{
  "num_attention_heads": 5,
  "head_dim": 32,
  "intermediate_size": 640,
  "vocab_size": 2048,
  "hidden_act": "tanh_gelu",
  "norm_place": "pre",
  "positions": "learned",
  "qk_norm": false,
  "init_std_o": 0.0,
  "decay_fraction": 0.853,
  "decay_shape": "linear",
  "dataset": "wikipedia_en"
}
Each number is 128 + 24 x the weight over the matrix's rms, rounded and kept within 0 to 255. Layers, rows and columns count from 0. Numbers have three digits each.

# layer 6 attention value, 160x160, rms 0.181, rows 141-159, columns 0-159
144100118147142131119112134146109101131098104121104165123090149144122121144127115143139133153145106084161153087134134152121138133123082163110082101146086100162126122101161134177119148156112120140108116126131127127109102129137115097101138085097151144094123119100142116129151107133155208112127170134167080133110159081105093119144163137064150118115116140108114114122139100152112120149163146131138145131112168131115168132119096117095155140082099115100139127114175145131108110118121120
144143119162095161119115137129125143139075076158117146156135129148131126105108130110106130158132118112165152132111146131134116127122104138138118133111125133093129087126123152119092120109123107127136151164156145168110111121151119155121099123118144128110128178139141126127125149119110138140129114139180121160165125112137105113118100110094102130101109172105140106100123093085107160090155137128119162175149110127135129143120101144087149121155159112128108141096122132115130107158111113
119129143159125110130149108128152145115102137147100152122086117105123120156112125130142127121107124108132098135140144146145098109166145144139135150119113160105161150097138122135106131122133139124092131123112104112156094150117157109146114125057145155151137186142154092099109110140101125167161142109106101122097108167120123136113160134094127115117127158128071167097132132145136132148095140142136152128121145149134140078157132144159120138150127118115147132147134087112138123149111131
142113177134112141096112149092140165137096128141166150131099132149125167130095130125109121117144120142161098141081113156120112154135141118104135129147180149119118105137127137144147138140112132108138074127104144111168127162110124132111121135095162114140132116133106133104085103147125177126161096118111109114125133131117116144097096116125114072108113107135129127171140151087106140117133149123145092121124151079160091129156150132151104145130097117123124157119156128107154164114137091
096099098165095134149116146116133112142129138126139132156145142127150136106145082128143106071118143100105097121125103138138117093134111123153146115103126116134163120131171138115087069069113139095147143145153151125080152132114153137103139119147107140143126131154153140163161131091146080160128170112148160115079119167140160133129113143130188101142098146160115119130145120168158101087148135127093171151161104166119122087147150152119111121113162142124122098139127114112134151161108130
147148144112142148150145105119119075117102159134117122132125178146116078103146078143127103101162117165121122112137113124107186128116149118119131118120113088155100107071138134140144117121079141106153212142125129141123138106084150118085135149105181134172118095145117096127122172112149143127122137149121116178124106113151141106089093136093120128136144147076138144131122111138093119104119110106159139158108149166141110132148134148107148106099166116145099113151147166104142126119126168
133132096126128113101117107125090195120080121151130144111123167131122102129123127103146125176148117159096136127105102135109151126124112101101132093145129137126138153132144086166109184124103138162130138098171142142109110120106106114092136093114137160140113112122145102130122143153113144118114140104102092154108149097148124116156161114079117119128126114143138154137143149123108147151139142111134125140156160086104129131175107109129113127086142148091142123145108128124101125122144107
121136157148131115172124131109129117147126145095098107174105127122122122138150124160185094135136148146121084141122107148102117115106150105128113135143093168137140106136203119160144132127141127150123105114134121078167151112104149111140097098136099084157144067092170121124141136098153177130109168115134127134141127135157141163135105152082200114146084132135122155107128110139146105089150147082137153124151126113110106118135128182088105122099106138121142132120126111121127141132169119
106129144137127103156136125145091142165150122096100093146116112090145102125148115165140157106135119156131093097116091177136127120142094174166141120091095126135169088135131136103120092135129142111108127077117159134121165109103098137169167150109135116102126103164141129154152117121106137137128134095143141090078142147130158141136144137144176100100135136163128119135128106133148154122131127106138123106138098170131152133133144143132133129107123155120111105182118103141152109116138148
146106122150144099138115106149110143133123140140104102138099143122160130137102104161111160164161089110157130128135118135113164108113120091136107118126088143138158121096104114145136144160123142128126126099136134115097078125100124123134159134123139131106123124150131148164147112130120073123118181140135101119127157139122122099150179156080138118134151148132112116105138162131130165104126127127155118151134176148097135110130115104099098160098125144127137153128130118122097130135131159
069164146108115096117106137159164103137140126130172122144181151128142164136108145095116147119121125134148106125130166169140107103128147126146108136106091144122132147113108149107102116141134089121135119142138112077170128130103126167120145125128118139138130133131147111117129119132087102152143127100120125134102127147093158145146141149129165147114122151145066113110127088100158163151166154085145124107129138169118163113134115105163135125108126135109114111150173104167141161133083092
134145152168139121135151127101145114154103143139123093134119117132077092138107174132117114141119125128124118107094097157131157133134180136147145138163137121138136082111133180101126137125126150142124123157111166171126115135132123136130122132153110104163142135167139140107121107096153108118151147113116134103142155133113130147158118135113137085088145065118147147117109135109119123144104060108135052112119157121186133110177130071158112125125116137146119152148135139122164148103131184
144124135120130168161129126131135155116104119132125140142132102131146100076161170111175085164121144132138132165128117127127128136122116113068156134113144118128074095110146119168154098098122108154147117166121126140137110121133118135133104095141146134137155107100161131138137161159157163160103129142115128147183135112137090117115076117049137117176104145098145159099097130146129097082168132154112147151102098075122125166104109187080106110101108134101136154096118140102124126098142097
129138099131134116106133133138151186128159087135139120128155095143118157114123119133141115154140180103120159098131118096112161122068092163156101100124158121145105122124106146127144120132103099130091150130155113144111131168146071143144092134145150139122162125104119136146140140148164162108118128117164148126143135107137093095155133134131131125102159115119130072105140073150124117143136153145142152124136129117139160166151112132128137120143092124160094136115106133093114086094118169
101137088168134131088121132075165112149108147135107119171118118159151169123103116157118115117099157106137150176120137116142151118101120134178132126146149134117164131149123122118148078144123136116143113128145114152098128149123138144160125151152091159115104123130121131161115100099104104098148138126150109088124112156099129132105120133171175122105118079117164108122117153129163114107092122146099118138143129157116135117144159174118181118166146149166129119144137150129156116125108171
084137151101128130121145135169111151121114129105142110142105113098143160128137149169157112139146102119112113151095148095148121131134109126084156130104118127119137153116081142117151127188136121109118099127104111104110149117122145117155157126131177087126149139138125103135129119131146131132145130116134127130148115145123149152137117120109153115131162143123144181176139075128142144114132110141134133143128149153137164113096107148116126147088113109115099079149149153127133137110118125
080143119119144097178126139139157109121149091116158103146113135128138155131147139144096151136129159126142098154136120089116120133084082114132124149146123112123135126129100120125135123118118126145115145162148107171156103153152125130174143144113128148135140160138108171135106184128112152120106142119151137109113121138177088150140129158090105105129142171155086123131129155124115083132101148137124123111090119173090089157123138110110144093172166175103118132118124140129137126077131126
141136114149122089112155127097110116120142154141154147136133141140134162111130133119116132148136122152070169111135146121104156159123126113104157088102152133098129112126130131106116124109144135159158096158138118159122131150111123118142126133119160129094119122145131127095137054125110155153142097110132131138145102093116142117102135147147066115134109126092145121154132157073110136142099131120148142129127118153181115094131156156136133137121111082117122080118126130127124119126127105
115103130138182112150170148137106147148101075120114139138130170154135107142138092131145133166107098124120098102114140142131123113144132148134135085126090163151139175132101130164088138143119146137137164125158137102082133111127145096136122081107135141122166144181134065108133121117138120147158148074172133128103103113141127136127156104099112099110145137106078129142134112147144130119180112121134127135148147129123159129123101117149122101119128109133119141171120107149162092135137104